{
  "num_hidden_layers": 8,
  "hidden_size": 512,
  "num_attention_heads": 8,
  "num_key_value_heads": 8,
  "head_dim": 64,
  "intermediate_size": 2048,
  "vocab_size": 25097,
  "hidden_act": "relu",
  "norm": "rmsnorm",
  "norm_place": "pre",
  "norm_eps": 1e-05,
  "positions": "rope",
  "rope_theta": 500000.0,
  "rope_fraction": 1.0,
  "qk_norm": true,
  "attn_scale": 0.125,
  "bias": "none",
  "tie_word_embeddings": false,
  "parallel_block": false,
  "init": "normal",
  "init_std_qkv": 0.0258,
  "init_std_o": 0.0321,
  "init_std_up": 0.037,
  "init_std_down": 0.037,
  "optimizer": "muon_variant",
  "learning_rate": 0.0145,
  "lr_mult_qkv": 0.4,
  "beta1": 0.95,
  "lr_head": 0.00731,
  "warmup_steps": 20,
  "schedule": "wsd",
  "decay_fraction": 1.0,
  "decay_shape": "linear",
  "final_lr_fraction": 0.0,
  "batch_tokens": 65536,
  "max_seq_len": 1024,
  "doc_mask": true,
  "z_loss": 1e-05,
  "train_tokens": 683000000,
  "max_steps": 10422,
  "dataset": "wikipedia_en"
}
Each number is 500 + 50 x the weight over its row's rms, rounded and kept within 0 to 999. Layers, rows and columns count from 0. Numbers have three digits each. The size before them is the row's rms in percent of the matrix's.

# down: layer 2 MLP down (transposed), 2048x512, rms 0.037, rows 1417-1469, columns 0-127
# up: layer 2 MLP up, 2048x512, rms 0.037, rows 1418-1469, columns 0-127
down1417 095:472413523422480490548472440464624519493536424488500498733500481542468507525482542498467543559529505517548506452524539447527509499474455534476486445465392505406524508451509507587621451422420500427520473586494577577570551420568574458499467533510570531485508479462522515515584515424564570525516541453522488493515608372551441494469486513522538507465603468519481567499481499516461453470492
up1418 109:541467521545451447498540491523465440539593503490505587473500493514506443523532538511571558495553521544550507557589490604363534587544515519557555496610546512520466591481514438454594517508509480442468489448485472436444456528496524566512532528438415476506525492483471423475550506503504461506545488477505432477429472526432544532402606608494577523451459439518465543438491559549565440496499
down1418 121:473434563475584474482581488534488499515555501551525497481507563378556613523490481531524455518504524496445512530501560487485529509489634489498438502490551596529444473498515480507464504452587532594412456533479531489429565463460556421441460416471498447513472523493568521490535507491477439506482497446500546533514502502469483533491478514492519449531517497513477550527418478466448506454510
up1419 113:535548477471473500507412448431485525479530532533478490512524524503527512525395445436482433433502507557530497464486548429616455510483515473392515507545502527516497495483547456520545465465442507540498528446512552497453459467528493508435519483486488466652508495420502493528664533484499411429453474622521580542464505547489459565444553496575647511390490553593486486485521558530514535489481
down1419 116:504477519434609586502539505422529483452523492490557511541552433482486523486531506529480566516468407423502500487555427460638443473446445470489523531449542572539579522566531493432555462443496511513527449471491472535523440556512543484526526550451566589463619509434499465494472515448537490513380473460413492422561476506440471518498502488412495360546541537440457462528509476517489368511516
up1420 103:537491517573529498589501494418506493460496451540426445472464539508538323510484570559507533406588578482509497530497499575526547477424480524512551526480512545464521522593564425452528539526486519422521468540408506541494504578480510577522536454447494466555572403447457636470522518502481573546546555457459535553438483521564561540494433509506514658509477504487472482527581497413532408497483
down1420 108:506613551499597578491443401457401513565505501469402509465528493518540476509520480463436504532597518417515474539454594460482563502535516501461527465541501511515547545392452503544478485547458572513447451496558477550580603444522431550546570577473556540525538590554516462501502518484549381438542497479536577351584432379402521436446441526542433433449434579535526548512476570449562455470395
up1421 105:552426493449495473475548499494481441499516448558425490530485550535486401445382570442465505487483512552501510435500496431438494517503502522519482586477530523476527533606452542476456501495509431507549556411536454427511519474603498509535512466499502465489579446476582520542451521525499484484551513420460451544498608511470489526472404528467492530488484497530527529497536515462618419543436
down1421 101:538427466528479461491509407427524570544511448552584498496542503509484472386504569432540446520490543492469547421489479484475396438496506493536478541455381465518492478492487546438596575459492452541537496517476357517509519461545483495504451489468471611402557521527442521470428490523534520487512491441452545489467446546452438549513501499496514557481530477486508481541460499394556445480456
up1422 100:526421523555511491449596454517512462562460588466634493486463539642395568428509486491473540512606562553527561560423463434479563504482457547558413497516497568569485526471522563463474541449534506511590536480540581515518509415487517610528470457475417458540551458539499584477532473490534444477536430497520440538540530462481441513490511450490581458472532491514415484451485459544500524552473
down1422 102:553584508539494580521547530461502527495530481515486590456560488489496402488451511459512536603472434449557534515500490538453510482547415468497560479456464498491469460503529527520517468497478613444473439545508551467481480513514488473571589540514539492530491593527533418538547414467581507539512526470453582532541495440572542486536525548568413593574438550463532475505397534426509563419484
up1423 100:492609443524488540509505488470611493501518478551503497516457496502538553491465473501531614539476566446573476488485564492522487486569541566451520526519431564500442501526448465568525617373525366567467600460513553511577517482480549615436625462431557538514508440478639552526495463558418613484512554437512555560456499527550522554524469506542425456487575511556444528513507524440512488522506
down1423 101:450502394484382422569465499425494411509542506502465513470524528537667515464515449507480582493571571486526452521558545496558589413514538547480578462474491510428568515469490501478523499460574513596448518493539361543564495533478451475492493573496467519536498506470471562478445452451498488400483504478454512515535518553508463553481420509472432549458490391483415527465493483462455468472528
up1424 105:485458581464414455510457616458472551539523549522471500499495536464436374493497490581465439608559616536549562532649504531501459546552487542539451356508515642521478481499444543497595534564463503456467553507574454472531495471537539575510485472561512501498489518520577502522485509589546494454498559502570435529534433517516443473438438360446512518473519379480502440570487540519535470457533
down1424 104:550458516461479488512565540473511394535463537526472484507510485628608485515510484517603487381420495463474601537525454503476569581510511554537487578498510478494420527478488580521525470585460520520453528506584492465519409475572541506513503515490510532497495477471524512461474447571622435431498604490481481553463437436473544482482482403483503593570481484474513499479525432403514505490564
up1425 096:515481481528507592473523480563547450416614502514535445462513501456445465482512516519497551519473531434631493563509426538493551476481531556506539482457590479519500473353436515596465515496467528399460494475488578439549552595493479564565448481437379419493524397479458495584460420610508503646481390460537451482498481532546558513504499516507470508490667456507499498537542458489493481559570
down1425 094:501451465555554492478480451406500561455444506470520572471462555638537525511523512452502486524433520510395636357530580452494500541556473481502517471408489520512555561529569470466567481491613476545506458505408438572518446530547521443428477434485575477519513503495500505470448500443493436399563518506470615411614509558415491545521441499569600489603494527465471565544416584473469612483484
up1426 106:499601485498507538490500475453502441487424512513477484508426487481489556635470519483455534523514488518572431483484415534488545503520521465372446448527498542548499579461516613455522533513447486512455487422467398452470511513576458500481638515621532532532423537571407545449490548437562514438534425547513389539533413530478499490447449489518511554511537528557521537462427492534471514490466
down1426 111:568535534497471639526483435437528473527512498418572482487491435544528571531506589498399384449487622553452522477387476516488518541511474416571532490505377579464455579471582532587436491514480510599478437557485456533521507554475546499553510467506496485584510518441527546605591582511435500518575493465545530523477500527509512462626528500548478530532614505463457505525559513510498528438508
up1427 101:478411534478453517500429506494456532364525511552451506518542544524501492445477524552469468421568552499518477479504538501532470438546585489520520551496469543558555537587488488423475503606401477469573504432492498469465488566531488492578515533620448487404429497523582500448540546439544494536490512489455557439498566507552526529441416544506481591496480577423562518563491508482461491530534
down1427 106:512445456541512499525521598499489472576475405444462502505479519509483553438546419490449498515512532462546501490539479542467567566538454492497463505535436538443477573483568478507472489568676518539500470484546482577543553542518505432461468485544507579476503543471570439534494418481460490484472473512494449494569500506540520561572458461484461626492483494531492451545528503567509443545448
up1428 100:492566506475530502447470535492346429540486490429547551519511450540523515537483538556496492565434493551506487574542431524610474445523472619495491450474471427459579504512524422598543495548525547469451572477558506454556516479500512513500522546498504530491499616562595583553450483500445527523512525471489466495431450475529454587461521529454479538505410522522460502575500486487480455438498
down1428 092:460601452508481448507499503515471531385534528570465462439487539441503461518550461477446450488535552489514511472529520475486517501456458423504552552554488556465404509394498487506499443503598505486549521561428568479384502479549521569392479485520549425484396467453436511537545505464438300535462476446483473539527618592444521379540560448420548562450552475464547464566517563499509535523492
up1429 100:455497434496536471413557408513577530466525645430467433447472449490400538438562505501520507512495546466480547584477446443464541508518514541512465477439554577460429537559550553523567501453480522479531515530548541528572498447553480526529445450496544458501471382530480556546471512567438506593567490418535519526542561509476544462520502430504528563496474517518564489453525462548545556520496
down1429 105:552424353497439497485570554443484506476436515454517599482476617412522555503484435433582503534532505451488473481486490537532560558460570611461559466597466453490452547602485500548610558527485553537449513499558523466552557522600508525452473490397581489540437510494562478458492472432441493536525484422485603527391395507407483508455517493512603516468505413523494491482446530482498578482603
up1430 096:564416497456594502506516462567514455588580481493462462403562482560513457428487495573448433464425441476427493511546458492431563446491563518544464513468542421545523534590549511512500526600483520558464457429488519469409543431543607526589442521497471578494552523557453516465438466572546424438476486502543478492613483518479567435528518551541472578474418568470536434532441548463460470545539
down1430 088:514531491493505529539532492506462519411532496512546572423454397499509536525493423488507387470472497432535510458445537463487476543478485522568439508474457501535493510526594461599514571487459557542504521585543508516555424507481404509409478420529504541501464549520472417501531485562506398536588563588497531482474545532451379515434489543472441466447487482526534528509547480545515485496521
up1431 103:407527533490420544600568439450518557476488605470492553465460524556503555477440494547524474450520524616548565440542480531484431479567438529497420433423404593557539494446535442448502418499473535476547474432627471450540515445508489477483529450492463431513529545526443450480512431436522501562417465467469458543490345550555473544523503537561459561471481587489583543458467456578526475490549
down1431 101:530509484473437562494533546488446533457444533524606457451457421487498502451582521530496554460530517446516491422568530519523478536501419505525434526627560491480465462646563491413454477495500494509648439528486512536450617469359579451496465541523513538410381326513586508523527488584453503506535420552510543516540615496452477543434568589539479460531489522505406497534541568495477452445501
up1432 105:568478419491502519525399534570468442523492558511535560529516454523479467464498432537431460493512596380499523516538658534507511520517568491495529554525460496513487518527454428503446520427474524434468456483517495417477542453539450577457453465554382444521513403569533483474450560493536452438445478504588378480525509477480520423548506536538565465502469486517531428518557519499520426471576
down1432 099:452468546430499419520523448446478465491454510501530413484400528543475582514544473467560439417475522569513549459496533486474454528503508548470552432417458475542574548495502385472477493464368564582547573480461515504542476497435551527504565534466496558468535515508514481531596535511471545499494590517464459504551511506557507501491569409467513403517492525516503479451529507529491564517433
up1433 098:451515562575499564526485512519473568573440519500475555531504383507414520479448466528491434355479584437439509504626436495491473534547530435527517509496478469539478545622459439446462548419523523442529565470497390493538585443473475479473449525549520464581518503425516451477485508488446513493402614460554586428488494482402494505510555429503448455383425470451511488469432582578493467522515
down1433 103:528475507525546429442568470471520509616559503513467483511530469484555414488551459593494601561523488514457460505466522500594549406621490523525476417580521519510487502509623520531474402429509411537482451523519442484427492444540417552551575459467544503530525520536451490545531478467519560550629522488439461437473441487441497514511483398504461555554585491487511490484489477517522438494506
up1434 102:497559523558497557498558562552515528528529516534479538530466514522578539479491459479585499500532477463472466520472501609545582465553435441495539504409465550557522594506643520478466559534571508474449578498431479413505487493487518562532517494493378481523567531466537479491539472424433460537497514515410516525519440525531560452483535518434471448564524590509501536505544556473626486493445
down1434 102:519483486589487480491437487461489455570333511519504446400435457513612476476543521504476423492577520505551554424512522429504369449518540520497369525446532539543477441567565506443485414559567420501510453496525546517550385421487363536496509538532586523527485568508528470553588575479535450545543478450490487492456573498479510510486518442513492464463516432507472538556444406448470528452521
up1435 106:556445438587429532539450470482491446518529470479538484444566485474585479596435498536539541513490458393455530551485578580481485566495442619541591511534544477491520579512531445471471473438510588442399536539523491536470348545538603541511551481448447510442503481485428528475467429562472505567451558463512442537565505462534579553517528474503480534519604570523479487546541455592509416478504
down1435 106:530423493426516496545551519562396527513574517370476482539413504545542549436557525502558448459471403493404442566559537486558460451498464402565495488470474522575572420514581517541526549468430469525489509548474618419486433451508501440448453455509620384548459529573550486464444480430438517468526495504494427516526534511478471443499469576510526505471544511489541457454421452442504508532407
up1436 094:564567441444493568559504498435485462542484459508491491508528551569535482471529530459533459438552546445437448450450602548460531525582544569504489570561561542516451523472503444475501561498460477478439543485514528481442391489540495578526438599469544479541480383517552468499551461448520608564511481419530442522450547465533611430508496540505508551460541519504510537468607433506514524455437
down1436 089:511492486549555479527529568529460566508481557452576445475551529604484580503508459587577573551553582602542623401490457561433569484522440439479441500519479387475493455526434534556520466601551527500460391532432458505497480463443492520415523485544518576403434479507424510562510498570572573515405512502488454505464522440572427495557416472491518462529587447567514450499529578489517507490493
up1437 099:480566526492471446510452465465471533379510484526547543513545530446476468547513548531549584495568488559556473470504479520604496472535562493518614476478493511478589539533503515485531481405529525535457610530478559537568551525466496466395511516494570572498527422500488520541495521545479415495580494553519492403381578501542520609475624481482430385404464512514481486490455465451491386489483
down1437 101:481566497536423478516538548595487512413453477447546491449533544509484445525452511613551495473425495444502511489492529511496597533467592530513430484571452450535570443499489434483491466551476513422513477521510420412572468464453513563588459471483526479543576516510438563454477472485535549416481483457454549478505558547452501526536510423517489554385469554525456444543602500455422446475583
up1438 095:524534480514489492506445529524479523556568503497507530458493464494636456502564518537399508496501462534457542351491511513462367542464481564518428532421480545518435365487602408432538464471477487478503488469417356455460458444428509432502564387579432549471488443539474533555562499469497554449365467526542512410506460477507515462513497628530580524544453507500562529530478513520494413532447
down1438 092:533490530517441509512440482464485522507474532560486518564437490528364472550511521492538530552460522485487430472503602515477554455548397431540594497638485434551599541497412599459515493527492483498520487460505521575630432579537506499489522520445523467487536531471463585564498439508616595537510444479424456580519520516591419460507534476438472509546510475473495458519446432502423466497504
up1439 107:524484564509466504488416429566488510537493389591454528535473528451506461466511497487535437551544506523556554420435494453481486523467491401545429447539453478551614499513451538408513506479552560482585562594525487527538468506458461528532420540539558472412508590479514459516592483480506586571503481505543432518548542540507522510541522584510541501565445460603546491498479467404474485517562
down1439 115:500456449536529436533506473488565544524619544557491559573477449485547426555551471575452465522585566446504500583622491445475514441472479434562495496510490525475492506557503465508513513598537468575507564464419607529591439424573456539589459524519469554509502537529466434539571536421465474524506534526551353534412568486457550555519443505478478544480485557505489465523523454560487443484396
up1440 114:486475517536494451604553456535454538438468510437488548451492567413471426511465467554459372521404457445528440473503620525504563507533458548522508422483516515442456440687463523509451461499525549585568436480375515476530434537416534515504433529530506490446505567548605556478590538550468492494455504408513518382555518431505485492459548434494537483485456518431513482537475493562476400447501
down1440 111:499519449506543457490425454415478478498434583514647484484499546490500482538471484574523529595451589498496511623582458603459543490455577556522454543536429557567563518564391539446524518590492421482451558496494491513545499529511501479418388481542481573516574497499457547517571484526546563459583561499570481477517596496449507503502515479525484454482479464481480495453514575479563419387561
up1441 106:435435548519523475400461462516470554568570511494539464467541585479524492546394509514464499512415521483575500418587457569421515556572599530523515578505461550487470407513445495542438514487421570494544536516500438535555478469551417561481491537454467529559518462483436467493526443493432522467629477492447434448527512541540536540505553543457474559528494503509422501549531473537458462487445
down1441 108:474514497486487574450545477443517484409502604480474521477499586590537491491436533490449529474545517563442395526462503558507575452572493518403492505435477584559505594503469542543549421515576581478528442496461477381498534446464547505505476443508488485473509462515488481566483545454425541459471405560453459537566432557505508602418473493490521499597444540579524372575436476486531502539509
up1442 092:499487490541408551403549544488489468585495389547557623492439500450482524533528471477516602477549459432522501535556479417539545492542522452529563505521551466473565522462501508431494499441530529447397501421522476496526397563584546431594516482560460441530454460453567562436438468407447430504481535533513487531535518520495501502528511443479463558415440506559542480556463440514612479602574
down1442 096:568498495522423538549553557548531475441494437451526488544518383536550549483534527433506452431507482477473522520415506508567500541504446546565453529559542546535471502466464522589569434463505499512539454628502485529595508577475488539476533534451443499456510503446470444507545631486547558526460505488493557528458455521505479516448536540486500564546536491510381530469603576455499473520515
up1443 096:499392512587497518502535600609522465528369485493571571558568564463412453557427512566499520542566563506559427528520534416514423486573487543353476447496515519429534526433490547476480533503476519530557542494428564524522483559474593463498470589524451533511492589491492558491482510464500530560511533529433465464519543429519469505468431471560500491523562540438560484471531553473533422537489
down1443 096:513505515422487491578507404425502579538565478494473460339413520493522541510508490370520488442448451474516518574420563560499529554469495529733487571491496461507503537531450463547550532525496481454438465479573413486497443494493439602497581510436593470526558520503508421480504510521453484485447503492507563462481481567492484488616529540424490472478466480553380519534539457454480552496491
up1444 104:574502550423514476562508543489544449470496523552424476548428514425427450541493472527488560497544419477512504396472535460515463514556568496519562544604465442513472431473562531512518569568537479420442555468489525489483477503460442510444448420595491520620452605528488455538516507480477474531540444476493549534518538385451512600544517425624424467491559536510562580553482465561502561474459
down1444 099:569453513513507552499559491566507475559502501479399513524511468546476546491447547490557510429592467541410519539573499554516498434437465567411449506472532510519506499449493520468448501520511488484488476532465419507478451537431501537483546565446592586468494566445528518471462478502482466445490566512445499418455502498456526540495480490575608412574499564511482498555454506499491540464522
up1445 098:433564491532531390457395468337534492663476522635544433606508463517497471534549475392499526538494479449563413471547564496483559535537524528504551491591489451490389466483493478445516489466420489476493454459513519466391418443473481414449550446449486472576459524513532546466527419552506466419521424457457480501476594495474587534542534494489614508465536464483510453508590514497508606537490
down1445 099:451580586563522430488464479519456515624564437516596474555641509513467495587520528490417578492553439506552535439442495580565432484532572461510425504512412484523485415464482521492457475485475500451514514523569394405447447501603531460490606537551505542529576562495531493505572469512468430488503550490557499508501561479573595417547609475499489460496447496482580531453472506578506427445523
up1446 100:548512424587433567420475476414444631385497370534544521490523497555433561491422551557437510458490488507567596455464381512519446469527500531557553537526490531480547566498457508506512528473458482486553504519440472516421493478485504502529496440532567509401502556511546502511482477538455512521455506523428529511558490482468419500374500504608484528506488515490637519549422499481535565442515
down1446 107:476540437515493536433525559520506478479373535509463539539424527435427564546529419434463516476481545534507521487494529495538548467448451562503498485440476486464503446471515387410501479469487455502448463469503564559485457454557434468426435388503538485540467467492512465645431555533493477536466444503543520508627633469510591572497580522546528468447540355534452481501466460458410461538509
up1447 102:481509520401591422548635495565552582516509564560479584540473538490472487469549553483520459484524565528572469472449416598472499526539462431552505480527469442544480459528497525523413434501568549479535544462464582388514463567421554496548474538427364604547512502535456516555487523512522506539457602506462459539456482491539515489620511561612500502590506510452495528477540482453410500530520
down1447 101:501562554464504586575462520632521529492533468537368503490504520545453524462618633366497596523629463461531514463537508495509531504495499463505579497454470503539536524454496444502523497555453491474484420517555555516484548470507419494587513529462590518495452460401453504459510551385507484465527511494538634509547562446517424481443553511501515469526514435475525467514528587562533559466461
up1448 092:504524468487507486488513511474489570421504470508465518568541392438439500528556504541563433454496531485470571506568484439553520443507459474455527563442566437467569470423465537493511498514446451503437401534618561480543549433505414467549507453467465561450558497565493480551424559503524564584447427476530532403509484443490465469546561413500543501468441521440567497460525523435457470562477
down1448 093:504506498467503503488515475503462451546476442474534482446501576541565516481466543466460497511460500559528411518456498591530419505497490539592466480546384496469409523568483463479393513505529500536555678418457417503522495528433556512551438496514561485511413520513545608461540481518486480442521563513532490588503567611474537507489418542500560502512543447606397552490484480512493485455567
up1449 094:410466480524511509346561596576435446460517461482481590552510457537414523428441559456484462448459423468557509440477438503505499441468561536550467525520488505530552517511563584501594540503492443533526502522429518564467528514479530504524528505484390485537607539476469518460540424455570457413507513512467439401446439473605491503472521511575569542515534551531538451515494493575443439516510
down1449 088:536539468447462515678466458438528538550553536544473379425421540489514502523524489551527496429519530574470503504523516552517475546493452398570448494569519507513419443504502495576351508495467478465506533509592427405505430443502437482549539469390618454496450436521526418509466524517373473478520556456569496601522545521424512455551507595425500476478450433514487601511436510430551553501522
up1450 102:534486526549512480558454477467509462531520449531459402526520525545624475505498485538502481553488485549513612602403537522472466485548604460487445484572607465460526410587518556547518464532506409493516458379505518456498551426510538556466514514495476518445534554554489548472503485563455458517459517432532482510491511609446510469435523412437423563533561504501430586601474479574455466594504
down1450 104:525576518490495465449534476393647496495500430446472567520490426539471515481560455508463530499532560489501406566438546491475494394541420516519496428478400562477540531526528582498538544570499467495497456495436575491496468520503499451526593466494451475502546445444472519669526506550536457538420507516579532529405519572497492516467477550491412464543422456416568498461462476521471491567393
up1451 100:488471497565423468550557518541524426426456502364520428590479517493416411454535542523495437484555553496454398610458415586559468452475545539525487533544550494419475411485543463578520420457487488463457503543534505423510551512419619525455583484517501479559496426468442526509482504516522542517497485453469402505493487441492471464438498436554451528481487447447528430447383504491541550460633
down1451 098:450527410545514480474568435480565516457543453506482527581515403531583501572546486477527383439563522574463591538415638558503527485616433428464485434536502519510482474486541463490546537459509461391421514572509450435463522461559458503578554539516450381487500537477466440455528470561495460528491463547493468449573506485550567553476560444490449486481492514528488504472415618503488443496421
up1452 101:572520504550452434605551554519505478455586498504507517546509520530669496517490565565513549549526604469527506472462523566480521504579464502540522546560496408410463513519572482543464542479469383563577557542620536508423492518512529504537445564477491475464424522513494539518517432495506535469583564562467546476466425443488480429517472498589441560517528508510500521501533530481518584438568
down1452 108:478541547473512510574490547579464555529537526516446507452520474565540529535415569468405568576512508468464420440518549512517491522526539539461447519588502515499492501512512487462549422494497557468505544496554589490498505538508508560499456608477549438482513492541522534422430468481534444597503546460531551590370561445463442529457435477553506494537490545502504524463558537484535623510488
up1453 093:453466529441535585462533575501465513507474515557470410454532433439536515565512546497490561586443449596476454510493484526543484620491496568458505541516495538539441500633516535538536530505476590481557589544550525573548481473518434546445532455507365509525570606486461486575457487453512488381505519434508465483412540516450548548560490436485510527505498527515442474512540441460489499563462
down1453 095:542471488398492459458518470539521524485558481461580523583505489470586478426464445538503436437532566496514482485518438443502565398436531430500530410493474443483522445488460541389381541438444531541443447478502483515510496484464526450604518525533505503521559387468440542478523462545470411535567431599519470472521439441471435531442411604437463512446529453463544437596476548496531468423490
up1454 111:522472439424488401547434418570378540482469475441534407383391442533566395575467500470508439536528458428570543546548578579574455404522380499460573520493537554552438425554507437458498503494492628577374564471452558456501553530477411548442398498458540515491493583551455456542605530495546583502449536513503525546527505555535505513462567489448491555539517590497524509489512482518483521456575
down1454 116:592520514474527492554543477552515491494474523511582593485484543472472529523563566513522493491413536489471471574509499538478582454418468508623360490445469432467534504442523483495583506492477469504454480394476574537523490499539559594491538428476506503546458489475496545457448488480499477550496527453494461480611497545470530526449457418462424456577505470488659422471573551501560610567464
up1455 101:458504519510496496461540464392579572556401458395378455526438455532405549489448473526547476480568503438529574456473542521556502564487509530570457476524502509523507476554515544504542462495496476483570574453415412502420497460526469467430565497586566485536514507501486534567467522510528549505502479517577526544564523554494523436584510569505420443458532414475454460515508513466378553449497
down1455 096:515497445499473463518544473420526499534526552486607468439450509483590428566514596534480533492443493559520515563596604476471555436573484523389477567453513398406412543503447521513444509512519466500432532524515524516577482470490533542560425437476439517535480545456584484490391513586475440506503495516456462491431517512422563460486442407477516523468519488522496515471502523502562453541485
up1456 097:488545503516471546493421485511586590459531424519606572496446535481500465445441621481415578441466486482494528433571487524435553519541450551491492471497516394514456471541534513471524431464530495501442512537470495484468474374538427527498495530463464481529479536512595598542486428419469582538420496504523527499520455494504476521505483394498456465535483531479426503541493472602475566574438
down1456 100:515582532498501554501479504418519463520462529516445467513520600450532519519513507394502426533412481450411592509509563542515473463476477552542515521449483495487514503482543421596481417556463437571588513504425624529581470511494492483451503547590493481438528407476477483474507462530427566520494476488468502508530490479445508504427494526491486536550515494478543484447518490502454397443419
up1457 098:498535598356433520537481445513525516458458474429486504535470582518513521470502440564503518493480554476508513455507529586451427553404539531479469441486478529497581553373551597503478463532559499534381442510519468501506432424453576486455630432452483474532509551482505442507457468475364577507476538454548523524501506507531552382435459428507488511490501506445518517436521506469530499506502
down1457 106:513484502583504509440517523510471499479562426490465503412418513417502475501450402464550443529417590429565513375455362552502523468522500474470501565489442526445502338542471483456460492554389546452506491529440550488439451542399495431453511498507555535448453459501499554495480494540496440466424527526430473542483469396564463595518548601480544484520573570491402442538578474510457576492579
up1458 099:568500524527588510577587460489473569548502566492538492577494501511444504515523515551469474569457518489538585481467466441490487570499541586530545591420562410510466457497435518545442517445505491537581547566477483506370468580523526456513464487418461563409458471529473477485506474500569402531500457446437515586483407502556506504527488502595504473487383559571559510451507421451605552478538
down1458 094:471438497487423407527498489562478471534428464456478485424547582484469540483511493525518433610480402472439505542499493583467470559491485601512516409541545585480472531423509547494466510538539584583498565457497593452540460494534511417523565550445501473542487386397477470489429492480492515468465513544620458542448488454464518516435399584536417605499517483533330558484610457490512500430467
up1459 095:495494553472470453444448517431501555441538442478442550522463458446504556506456502492531512617560499480598532569551504555471420468489647485537507512530501633543493461473513402502516497540499530469424526474543510561403471370487505474506504578577518447497522375513483518416441513510531495506524530442416499590544518532464425470527514501534455467484402536480459555503508509493542461556422
down1459 100:496465576504477443477577557460545485476433524554526468425474552452352470500494519478546561573469472512506486472490501529534541440532572457499505450534426587501449407555526499522493465485457500529566523579506467477526515550493565537523407467485495479538497461454365495536477536629435515471517542425474508445532505497475506482561544494579498445538527484435424458511523499431522478429504
up1460 105:469404525556450511448462495524562486577498533426495563528520510484529461489550583474461560564547470470540493555607495568548525493473406533572419598510531474466497460518487418574473512449488461500552462552510440448502548401456529469441476395520436563471521496528405494510469429504477494522438473483466508452549523406457466495485455539546404517465524422554494541514491515492563454510588
down1460 111:494555532504418470507518468456495446484475439589568565484496436446511462489475488526448484501505526533516509494534639561486550432488483554422484513593436437556449503471659390477438514499527442518509544441385544553491487567538461511447449559514547453683571473482494474414518494535431633422545486570477462531505443438521513482485575456472475446565540382571533472479437460471561506476510
up1461 097:479515474521546593621485412506481513477615408448488437441505447476486529513531528595493477497481525534514517497436484529565538532496460499467497512573449546522469497480529476475397472492538482523445485542568446500454545528469474509422464493535476486484449447470539489442455430581448437551493549527465454482470541425416550550433460538466594539473485555513563542429540550603417565520512
down1461 096:390396450460478543387477536513525527431404472443484409539416493492555468461492623543455502445464553453497356453576536437541502496491429496549471464550468445524554478489465501548471550428554490526541526499506602534439561571406545438536463540446529506442543491535490478561537523481588506453473448516546511439508471553491578431527398556517483501525412478563503517606472490540466503522454
up1462 114:517515456508554541477389460519559563565548521591534490353444524493489509441440559573456445525560488559512504573485468522454521432488451492543529468489471518489518530469381509513429456495474507534500467495454600431483503456493437498499482520592508536463495526508511505481482538404525531540535517516506499533507545461548344571467491542476551525497500492588601538513458454412517454433586
down1462 112:466551532418610551515493572470458494596534513465458467287485409506460512492574484488399516510598485469498495509517412434471430491444476534493452480538460512498542521457372477548466498516500483565520515515497517511515525438501560523481482510491449522580491527491474460546424555552461593596492490400469543446531561533559505476467480427423420456510549548541479569490538419504452454445580
up1463 100:527547478549510495537454478555483491373518490520504495428504465460581424516554435402510569550444539555481455460407455478500526486563423480419466426466449522578535531476463600511487519521559564555464542454443563512373460528469550534547460518520509468504496509449543526426442477513527464460486537553476471505515544421449469518480528453469487541578528411548477518509403434421491467488582
down1463 095:536458469502506489531502466448498535477494549596495529472472543471480516542506569568494548466508473522490420590461552524409521549506542534511515567337481380471411452493499514459477542421408551462461504413558471549565521473470450533524522468562495555426496520525436486506553518478550487547604594448483604472534430540588426485570370580609517543523510530426543460521529564587474433535452
up1464 089:573507503445508450410411464444534540574499538445399553537538529432481533508380532526541446501552441515416461450479490603490492449595465555566464505567542439428496444585577536496524482543541422495445499576508497477436492499426497579545486461408593540405481515546425556463497483492493497524476508535549572503584404517498497517577538500429430507528512524473546517480519396601543507536426
down1464 086:458421492497548497475575539552438525375601439560571464502499451494493436515484569433508500494486524507550516526517455398515498561406597513496468500474499543540555487505471433586492546586455560506551531421526474492473491447564442438490537524540481548500449437420476486487487502470520468506501426499431392509479527498480539538532472555515441499386476491491455511415403551463494454498475
up1465 099:519559408453432448492439552511493547526492571560484552532571495473532474626359511527545435500516533536532438480526481570484588404509570501582477443560525512458477493454480567637508489455519506460449519455491528496509560508537557521460481483509567482428525442515431504579503450533495497533550517460422467522513478462397539562483504492468612544569516464457605558501488440522496442473519
down1465 095:442500460589551512534458410466626501470582534573534632539565526466464522424469550442452465556499531452597469552439510527536503607450554599513491470498489523536470522524450544548541472531378556508571534504484479478478547463585619462412518490526508454529466482468449435467452540539559482573527642453491575523515560491421518515510510491530514505527552502470540451445435493409459484570542
up1466 103:620564624542501466460571571538428397550543542513463466418414436460463596490546454549541550432533592507493534498490516401492516517496443496516423546536475516541587525555511506455467491523490504573431536530580503549491489444420457581489522499503442572473545511540510463458640549531449511449533539476556543471377539445533474506454573532622506515506483522542511582411547522433445459512447
down1466 111:501478534449564530483448487569556538388374550525467476562545571584502399524472530505389462575441389500524479482493530612468534443465544488483531465485563521504482502429536464450489494413577465539497538553441442477542460472532433516503491573429513460526578528505429467508480552512519543524545519458462470463542460414498431500551515496525483520472510544517519469610452483540414466531516
up1467 018:517521514611552502544527472468544498387557406408498461557570481458437557393462464421417511479491563434476486506416426502608595435471447462465463459610532481437499483495432517418535414497518479568447501583430441430445485485558525573582519574492486416491562530493499514470471440529548538474548546462474528598468594565526465482456540496487459471546538485503514488522531500580515519514342
down1467 021:492367492446527503600453464475538454540551554605521485415485486557453554512548518536631529474497431562520478552409435470469477530500436521466593519586513629570442482459558520522476425413485577530480559391431465604373543476503548393501533455509517504469490392472542476494433508510563457478530543431497469406492498506516512462405510495540522501449522606613517500490504546600467558460412
up1468 099:486591418507559534528432430461593478396561456531510539456487543530488447540519471448540510553507510421493511549468474522545550547576458464575473530505594504528580476458528498489409581466504416612476590531519514410543439480490483496487462398552523503513416521477504553551493512454480608521470482526549418488426456547466570527503555392510476582571527449481510551496571483475493406513517
down1468 099:485511605585575443491448621398474528509502466354529488515585497532483536533419528489573537536526430502524514519481512504480487494437425501563495531533453485485601477525494484508524438529566596507539416499571505416540566551499559529523494550463497509546500460453476511370435381505507443454576448431535537509508482487479419421502449525455443537457555488561592446479442455451406453465381
up1469 099:570464548502553479496561492501548470481578504498454473484483519560372491418478373465458479480540553544409432518444413474506468538499505479595442424483439536418465535524570529508466530458464478498500582520353474553494473460464547467489448478366441543496557510512528509502510528433370643505534506455516483503444520539533583559495546595405488534517527502408516529529528459495523477634547
down1469 092:454563416513499502431461550558414540515575399534621505452519499457604491490532538541521600509528518497570578414530531554540437423485481500416559506471491514481380473508546461478545457511485537483528517475452428580500561526511507567541528524538594493540488568488459473500470562523453564558495506468495431625488472571531428456422443409553451573616557536480535545397482517503469535467426